Weights of a small transformer language model: rotary positions, normalized queries and keys.
Each number is 128 + 32 x the weight over its row's rms, rounded and kept within 0 to 255. Layers, rows and columns count from 0. Numbers have three digits each. The size before them is the row's rms in percent of the matrix's.

# q: layer 4 attention query, 256x256, rms 0.214, rows 177-187, columns 128-255
# k: layer 4 attention key, 256x256, rms 0.223, rows 177-186, columns 128-255
q177 103:156120171091167130110147184147104121156115141156120094120171142161138056080128121108155158176065081105144070101157141164078138166180127159143077163165132136160171125179077113134139164161132193181101120098133096114158151151086116136213095127119144199124117067160144100102112104122140135106150082068172120166077106093117128109134087104088084118088089217114121062163173100099128084188149
k177 072:095094114108111166102162110139137109085079144156140169107138133138184103142152102116127143080159153144142142169140190127155104105108200155090165093144167081166073098093095085152144148107080175125130136143148132110133134182109155078134197140177126083170119056159136114138117137173182119116072118154091109110137141153152144092114114100151072142131165129138083179093129074147107174139139
q178 089:129165149150082132114137108123115137123166108131096113097114102172137131146107176117072094167115091134128179117132136134114060080122174126159080114146107168174137156110142133147148155199109139190102104160137129130127112141176025107120095151143157121165143137179087139141190147115072171128139140096127133160108095116166168168095178073084117083112155144111125110147035086132135114136088
k178 074:112119114161123125158118136146114129076163146159141133123081147135113147148089101132113077158142118131136074147108110159141113143108093139158079105103133149101170120104104126115177103106153103159184162155130099177092108141145190183182155114151127159134085096110093103087106120163090183096149115144118127210100151107046095131161142126145124126122145165068154142149134087166127161093170
q179 112:192116133097122048104158132159120122153166157195108140143070116051129135219106124164183140056117114066103145118141126165114182117152102154140136129165138089120100119177143152150116125132158127172099086120157117092121094086167153103168187134125099146122143121135108116128107075129139107174171149160174210165152157147089108130112118109145124150104139121116171202115137143148142101076129
k179 085:081109106116114095211093143081091177172147134155100162128149125134201146104100130181081110131182117139150141106077154157177064121121137161123108135154131143135135126081158084171137159134145129158135151135155184145106141109148097065153112137097112133163102137103091133092097123115072134088151157137171141210155165145147138083129148145120145096120155155110070184073122111118123165095111
q180 106:072144138126167083155156140145184132171171133141128109042130154122099138103127097107091135159118150135153102112193081091114162123096099107125173104127152137217142122124122146123141177119138065169098119092107153099102105089088124150106126110130091159100151110084092188152088100052176070140087138107107175160129103144143091145095078188157129154133101117070093094127096127112168068110084
k180 077:098151085089153089097145141179113163077108093147160155120113090120119149081093110139159176112183141135117101124105157116164136156125154080155081076115042132108072062095125149100176075103192134110149123157198115140113043190155138114138138073153088122173107135124144136212135098157128116197103127168148082156107151111109169131157097104183173096117115151147162054135118133122120115110155
q181 096:175111144135136186104171088192152116139142174153148156121111121098122192151160190166114163177183093151135153137174096146094168144121054114080128132167126028103116078132098136130138133061120114150119111137159159168168133095147181156140136172140094155122154097155137142099121082109115130133129091093080082069132140091120123086126128137172127128068103150169151172141158133121192059146137
k181 074:142131062127084172147110136149147167085150105105132100171111156154138121091106151099135112065067135082162158142141057056130132108123106143200132127112110136117098145071136078152170130101164132104130142069179080178127126167109156135122129141107040079080098146148114154180112130171122132096142125106157169121089091149159129170055124138121168175090144122116129057136080080125102174129148
q182 093:094124096124116091134119184179098149084110101103116145138133102088122103171108125089121134120101155141108165112178120146133115147099134117101106058121153128141142168104079164169135086184121145140089165146128105154097203173134129061162160133184129096136127178102140151110155148134116215137118156131198156131187160188141131120165121118143067100146156156152110070161123115156110196133133
k182 065:100120135108145162118142095108124131113104110160080120129098153147111144078098084183126149089109105075163164126149100093077122078102132076163131114112102120120105145113127150151129145101098124107102152145105099166150089147087120117206191164183156147078045149086115143140142142131070150085117121118141085140091114152126155095127131073154158093070094152174138097119127120172144152117180
q183 103:159109111104168099147108131115158138096198145153119165129111074169127086088132138130132106096146143121134118117089153113112089136156133174119193138157163079147169077123119143121155094135109101090127191150116108150098095154150150144107136234123108071079134159140145142118129141130176136123122126193145115104131152126149125140144113097164215114193146105077157152046193155088115101123177
k183 073:148138087171116092078135124217175166148117101118163124134076105140066162098133147105120128112154118157126091108062125123145183143093090164166137112155157085108183188103142153119141151126166099112201149075121130131208119059106133104185090149131101134114154127112134153172175106155130139098109139110122156196078115103107099144101193138076118119137169124138193081169072193115160218131131
q184 103:118135109113127125164153109101151118079100146147109122161103088140163136143113104164160093125116142113153108167150159127167142127147146076151105170137139124134082109146125083131058129109074112156122089117119097148081083152144103151105136138185211169114154082133045113110110083120198143140175129098078119118108126174119099083200081166140089129107127071168126146123163103104141116045129
k184 076:141135156164136165127126104099132133136179114083128105126139145136070140120143112065134081149158110141123142131142143071137161125187176129163078161139079136112109126139143121149134193120127091151192095128171148200103103121165148111115110155154138142092087160147174147190140169162108142072116151086131124115188092143084102135114073115103155145141143068151064111102128175128152092123224
q185 104:123119144123150118155125159119136119141097144103165179072130142112127045077123120169122178157166140146167152132177137137146182092176132137170132140104136094122121098161128148154167134141193205147107204112154137116146129117129119145116200191162140080175117101157108163100098151078103104138106142144109156124089120121195119151113139117153090157121188115080147137087096154074115165052137
k185 113:175102129070138112100099182122112089132181112134146121138108142131091084101150088083100125097134159151096096154097164129124127136127094159074162126104175114155141098144147119095135164165127065157115173168170094118126120175143186088120114076167141114112112165131181113135173089160120109142112146175137092084130127087164167136143120186061135151113111140087203155171122112113126115144072
q186 106:131113067160108148178161091102158079118130151098129131104078074124186102072133093095153104110147091125122139162108131108077116082066106129152199087161092202166117102108147195118122125091184109155132074148119157126121062198125176156101080114086142189123119122113100169140110077145127135185138074156084043171124158138127197126148150113170123133073087144136149138072107131115104119151117
k186 072:179112193162149150154133173126064125132098140104153117093168153120128068143085196115138188174147144145083103159109117100141125127187120123132114121074136153079125079168123120145173162152115086117116168125136048170141115121118110081107132149159118130130060119176101116087136095109231099135076165150169153120139121117132110154056144149113106150091120053105136098102156146109118128136148
q187 108:134129148105127106139157210124079136128124132165087121144181139099116133169105136166104158109180099122104153083109087217148133152098209117100090149116132201098150158085147077113133137171101085056076101148116158167184104151110125086160155177175197168121183163137090084153132143154205156146147093138107175148110110163146100152126109075138136134109144178134141121095131143087163157123128